Each number is 128 + 32 x the weight over the matrix's rms, rounded and kept within 0 to 255. Layers, rows and columns count from 0. Numbers have three digits each.

# down: layer 4 MLP down (transposed), 384x96, rms 0.215, rows 112-143, columns 0-95
# up: layer 4 MLP up, 384x96, rms 0.23, rows 113-144, columns 0-95
down112:143031150132122029166122152127194158027103157124209035165167113219118162142235066077084062156146100098158146212123081128157149098100129058063081180179070124066122041108142136135083174126151164199119177047170195148127106110086165136161073136159135184101100060129132140116173199163135127095
up113:120109124160082171148140116090116089107100118155138125103129137146127116103133123106161132110158086149148134124137139095161072118092130185155154177130150120117155076179121119088142148125132100157110175191119161138139128123154089106122114145129108124099129207148138136135088064160108159162
down113:163134135128127109135120110112111095089131091101134165164125128149133136095119154142121127097128118166133108155126147149110110120131148123147125100124153054237106156123120088131116137126135179111169083116127147172129179128114104133108089159084108123147130124049122130171167132123193137099
up114:198091095136143146112139167131131120101157069140115116097135134150109121103111151093136115093194073105156106111130170107139172111110179118116121157147110159117113185164118109136102122115142150110159137109102106119122196140123120052118130094193098156152128107158114127158132117086130157139
down114:094148071128149139124094100120096094137144153127128127133114096124119086126112117140099121146112140101149167144134133150108144178108108140143175144111161143186102096114091142132142140126139072200144149106131160139148143116149109148128105134081135135138129166037147154115089118157143109139
up115:128163129149091147099152172130104143086058101098097130118200143143091146114152101176097173138173183153178152203171075149171139069142130091185136107128156160077108148103118105108128174149171146214167139063158162083112067029084103130151123061157148137105079110155088115141103180161066154097
down115:130082161141098115135122096121170085057069105125126171068153138020109121120190147126179062149116074193177139107107124199134099074108131149088144113140085167062074100145149131108151155091179150173167094161159126175089159124210087162127162097121152181174182140129121125105203092089145079117
up116:159118105172099106121152139133124105124156090157104178143138143082127144132118157155097146087126156166102129136180172102162100087153209159101162141059140068103178158170062197119136132052145133162080161092172154133128146157148133067108086150121115107152132185142133110086156105131107118115
down116:117170107068147119130094121142196130151092148117118123146083151117176099091119156177163124106087119142061153122140175122103134087183125115134198092159133142150126095121147083146126149115116161089184116149158076041089141100167131155104155128148140118103136111122134091152129117217117139119
up117:118143103115107112130151104147155100129142117113104107104157143130133114167106155108136126081106105127119113091107162128109131121190143123168149170087170108122140099115059126115146116128159106141123150108134186143109121103164090103064136161195174126118163179141113098142164065102115150137
down117:167139126105131158121133132146099169116114121141126140144127165097138116127087134092080141124147091120188159130146094089137131116101097141126137128156113142177114103149089114152126112104119101116170113130139114121110143129112116132176120089069123110163095106104163161173104152164152186151
up118:179105078149144145108108104107104121112163156088126148071132146139092140119161138146144174098119108103086116136111134169178148112126132122183094156140097114063082146105110158107094196153163172138141131123147172046080138120157163119151099174107106169146114140157181155037079072159137097164
down118:198118138157147137125152130124131128123117152058134085074164150098082137082145140082103184157055101120170136098109107139114165094127115149120155126117114100184111090134057168106205163137136100166108069108185146137098123129100099063176152184069128133127164161159158133150162105198110148112
up119:075151106124082127118134014125078155070127136144082163115102106106115140153126137133099107105130116141154134166183138083168114094198124048195146084117135188116116141173069122142147151108125183158109116124159092163153139127118193144118124193124107137095118133171088117116106133163086190154
down119:110153087135100109179076096081199148141125154121112169147138119129188183081089085147144175065148160200108158129104089138087148148149094132187149116177187014082114152113092112109147119098130083144152110145138170101168163081087106113152118175128105125105048178125132145126080121134114146188
up120:139107093142162102026091127165141137097087126148088134114128105208151122136129129146155128152115170163164101122145127074140127087117094076124157156136129139117162131118103119118124133144149129151116117145121117104153114169145117129122126113137159063102167120143171142134120143122088153153
down120:152165162127124123169124177117123114112135119128148142166130109065106121118134133103166118093107090161115125112122151116120156149151119145159128146112125086153151138178082105152100165114111113100093110078093161112083119160120158138114134181180136125135098183102105142143145138102154094105
up121:098101107066141103085166107141105171119124112101150124125183093114155156140119084142096120152077181114129100129243091179175148122112105124129108187084127090117186156062082181119087139141100122127155178171137077078144152185154103128117086081106097133155163137167161116076034149179079106145
down121:137107091209091178074121142137086134113191152159168115134114179115156090130147129073102141207135146118121129198154153138174134128136096117175091188092098142154122121061104137140169099101114112073171149156074121109091118122169099124119140079107094131145131117091098070126084128199135156136
up122:136151129160122150143162136081100136121082129096136115143128046134138160118146091094128119131118154143152131159115140107136117097112132106132119155154154135120107146093120093096118114127193127238168088101142122078093099103134104097167167156215193123109121154149134125121126107118083166131
down122:150137129143163147140108121145055115144210135130143089122147176167106152135105139143151133151124128141131169122110102134090089117123107087122127162131146134157164115136095098141188146106153097100136143121128153042118123089150123135105085102076072128108156125162147129166059128153130128158
up123:133100113161124154135109113130112127086140093169100180139187134122149084081139121169140188082166045123166098129117144115163127087143100090032186107102115131127162109120172126088147132165195126117131108112169135156084100126168146170157109112172143096115147186164184078072135093109086062157
down123:085155155105111149125148155128165127108151117165107151188111118178119089120132145132170100068114169133096099112101104163139080158149132159167092134116166129116147165132150101138143105163146098109117100136086150122196134092128068138173082113164173154097118111072081100167117118059149133129
up124:208101111121127072123114121101141185108102141180127087129136108122093171150158065123173078106155141140136143114192107108183115129164110083136155181155089153128127078090119095112106155098105128120092148130174160091131144042159141136174091143229180131196094120150081121106177125103046134095
down124:093089149103101121034073091132067168164144066071071100141114112103140115131137132162102137130132124142179171095166106084079165142191060073185137117196152139105074139135135186049131180085070141102066185145176158166148159119136056175147133124151115152179175152151156119170164072141202113133
up125:066138091139080115127151167105133184149201127107103130080126143114124096109100145141107169120035165135124134136178158122117132100140064146158109112060098151119139144154118168132148110130185108229108112154135133128162135111149114169150143089128054092127100094159123101086099089123106139130
down125:163096101109158170102176140117127172124075093133116200073106107094143137141108167187084144132090162141143128134147141121120154122145149137136195064077139138145129157126154150164095127129108139107113109146149068113169106165143157167112154083127080147156131066095127171093111101122110108122
up126:146101149127113128106138086068105160149086099128142114098143119147125142062141139151170098097155075163136116153169102135154160182093092124090126097079157159096131113116151119113116177095144137087121180128103109169134134108122132146119148114188158177104121122122107126102157146178079134170
down126:135067121099193100117102120147126118114091114096123113185102141101141138179161120111107151104163106082130142214104166120158193155117107129112116126184107119080138107104144128123119116063111089122181141137152124174118144110140111142172124158104130119124095090161145073135133115135204143091
up127:099074097132113067108166127114120183104087157147131099117102169098135129151071121124157145130145154067103096156139089152155091126129136092109152177120096121095119141145161114169110191139151149160139087164130123118113145178110105088146131110126129201090048130143162179119073140095095121170
down127:133147145132130141164122141192153113105139068070093138096118139124094179142143124097143170154096110150110115161159160139126187105125122126107073117160153156093134110092144093110155091122121139138125134171117142120124137107075114175100122123112108088171124151134138059133166130100172164113
up128:151158109128127182188177094141144149144122141105120168111154132189143145114104106119140096096134089150131086154102121178130096131078131116156150157152086099117113080170093116131126171146152101145089162110096121087147121114116135110140125082173208082077124168117177089101154108114132131173
down128:151095123125152133097121151114081152102103158139145112116123106204162154141162107089104135137144126152150150112109114073095119094076196085081091153163134165076093121110119082104120097163173171114128176202129109106150164134103163095176148104158147172063089049174108127181157127096136116160
up129:075103108132131068038105116149094152136165150141135155134117040124133151130106156166089096124149094127144152159130172111143083163202115079145130146169101125106098126109119095147102116123123165111158122164162157118113133153157147112156093103100190136067157114166130205114172127114108182143
down129:147131079121172129117140115117112091166143121177136127146139179137115085097168140079112108130165152108171205098111105101112171140100118112118109146114140173141119120113070167107086117133095091125097092160072135165103136126130095181095103126207145158118136182129143162099097156133133159108
up130:105136101152115096121087164119122136184159115127111075116110068114165140094155208161146102107087147127121108122138140152177094119181133146091120137149161125134161101128135178115158110115110114152120138087168131107102173145098114136150144125133132087141094177132095136084128133146107075122
down130:083092142130110138093142126158160109139142139151162126128102128129124120131144113134089139153132111106160129110090108095125179092102142128145123126149142112098143082140126141125111112146134150141132173111103099130141120149100105139123120115150193135099147082096157098127094173164188112168
up131:124150073094112078135145183146145134122075100123057200097108141160159119106107109131168058116082125189131094179130107098118083139152151125124106156103094134116172114150090135112145107108152171163160156106141144131133158108218126155128103026141125116116130197154159055098080143155096145184
down131:097147126168081122211117152162152115113176129123178137118161151099138134139100164193134093150127144098160114057081069122183117128156146127133102122172045119141143144136074127136138115108130104079113108097143142154163076115143082146092145084210154091150173144145104113105080115169187104148
up132:128141075122171138145103157152118103074155111168066148147125115182126115067088148140162174121080128134122166140149129152130094121155217131128092191107139080098170130146086118093171083139115119138119138052175133086127182116179154098114138082129143102104110127161110161103175093101124203121
down132:199161092105106130122101100120143101118145107097087169112125164138099121123119114112142174132108163143087100104147086062160107085176164159169114072094107138173121090157142144142145155138115111075127090133122140127137138168096139157137146116147150121161133118112158182136151131148185151025
up133:085150078156142124140117112141074142101166177148111122128145157124070121132108147080132113150130154086185154130144068142138172082153127117107112167141136133121138173112108145138122169133158148111149122120139093127087134109154173117176142118154130132145119096141161141085156102080115095161
down133:155117143131113125113119114112144090156110064136141135115095112099173159103135115141137156072158119161113131113118194146157143152146176135118119113094130158116122134146127128130143142127098137160071141157117130131147113135106096151080138155126137128109073189116119108139126130112136119124
up134:080165084138036131151141108083136184152105126214111125106094105187169149101127117134116099175107095114174170179126095187100066159175106110116082079140097128075138111155138103117111152152188105224103118171117159125130156141128092172210100124149140091132166151155099119092132095068081089143
down134:129118195158111146111137191101164104082102107078147153144137107221101142180129106134123131139102078130145113124051158196156153179131146153105103142124143122126195126141117087131146118108064128107116056194076140067150140164178137133137154189061149122111098047078115156171133159057107129089
up135:124179116123150075097110142214159158116153121120131137052121152156120112077102123112089115131134102174123168159117096150151124089135087083182085141151143151114188123080147157088150141143138123148114103149094118135118122139152108144094080060120134089102153111162117117158098119115108172150
down135:117120169085131080108104118117134134168103111084112151166098090089096114182101124134129133146131121138117172156127160134108134138173127179085135130154135114055075087147171093140188108107144146113179119167168137135115163147094126140174136126156143156138121088161100102131138084117126118087
up136:122127076110171137111140057150151102114149134143122157138147137112144097110091105151180164115080142205191084147116115145108141152136102097116166136140142112115113144166116140169152157132141096148122094101098104123133138149150145125160109123126128137132144102139115119088094123116118121124
down136:128122158112114165114136154104110130172102139124124132114106096172129150092166155090120118153142109076087137080110129090143131105125165175160125141078098133111170135076108139104116091133131133110134129181183155113179151115098115141133117136126148163122113110080152147176132120067134129146
up137:120119099198146076147119052176153170124095153145078102086134128119159136091117138096160169110122132092179100151142137135109118073129106108053118116105104162095189136100150166059094131130130149154066155087107157095106162192178204155117168073172154082121098175142166138071158129082092123125
down137:146143144114087146160153165108159061128107109103144132174161066092080095166149098134082073050143158103088141126139199145108144127141174121178086154154143078084091108088135069116142092125119136118197080139094099210100156093153137089083089198229080129148123149237131116124169096176155143128
up138:145090143149141149137160109135081199083113117145118039146124068160133130075127123108139132144136111137157138135125086130111107081123100130102141169076113079111132131090155210158145105139194187181091127142126123153086152115188092111155116134146180128121193099159144098159118068082089111119
down138:147099129185147170136152136153158111086084145138100151091128146068110097185125145106136128136178123163165099088118137111120124140094144151142184159134123087159070073108165226117097117162105127115118096160121113102137117084133096143150126143137162149139130106068139081102166201070110076163
up139:124139101116100158114139129117126150170196066112132125062160048189108152035180172176143048108107138127132102126138129152116107153118120108130140124168092052114110078106098152112096170110150135146099164162118109131072147137166137114132110097114173069134154164150116137140148109126134160143
down139:157127183096161081092171130097136134176151145128133121148189104123141122109143154119149130097095141154122148146117162072070148112152110099138094123153134103203137075108153100062100152137126096108149139113064109116159162165101154133107130109088149123124157133118118117121154109151160145113
up140:165128147149107111100124093125091092128096094106129141108110085135104173160096136145077095145170089140135149204178125113153161168114142132159182109102149142070170196111168107087096120083163155166143179106130159111126133088194150121176128109110164191132135114130122175127122171116069092093
down140:122192071107162147082137113189120090114160172126161108109125129118142160092113117137073121139176085145159096145087122140090104066104072139152151159087141183099115139154069123108145117136156164151147072127131108139108152152109099063125132136049144144125187124170117149157167127138145183135
up141:141140035129128135053114080079109104094106135123066124140134089118145204154162166193127110152123084144155152159131127163071164090140119110104083160173094117112082114148111152077111166094159150103126117091154094105101115133139117113202082103177148151097147127159140115168091135097084153171
down141:114117105150120149103098205032215088143148139142117169129082119147182155132129110111096142119084137140156140166162155101092135108122083132159169145106161112090078135115147130162133157077124145102180067102040153121087111131168110107155051157177121059142113170186106170151108126090137133134
up142:123128110116126169099104132131145109147136125135122134139124154180120139152099084179131132111137076112103130160117178132138085104151137086154114085129117054138131137163113124135083132097113135131132157149092145116118116117084082126125037148134136144122127193176134162174141105116140165139
down142:084118170159161090148125141148132091093156117116112148139139143086134141141098124102132103194144078117099107110122100077094132154123126134110173092183154119146145123102140193160154134173129103098126126147106148089125165067104090117179153114117170103148149125119166111151131106064102106145
up143:156133094170137078149144139148145101109123192131112145094149125092090133075102131102122193092129140185115186152129168148133101112139140182056124139132093110129199167111138154094166129034152132156096121060154125106112148118155144120126165102179121119136073159149114071080127099080086149094
down143:105163109106117095126111141198118084096214118157132126166148229145137147162122134171108126088134181093144084099127126136102109120150135124135132124112132121179135131163127098120114163178070126156110083068093167141136084056093187147073140215142089121152128116119115150063115182099149079086
up144:132143110139133168118153078142076143138129143129085136106144140087197124157115142135163110150124137176110148194106076151109152150129091102134131120143153136045152119116119196182131138137126130168141200089190137064103087107107095119137060102119138151095139128146171096116088106098100111099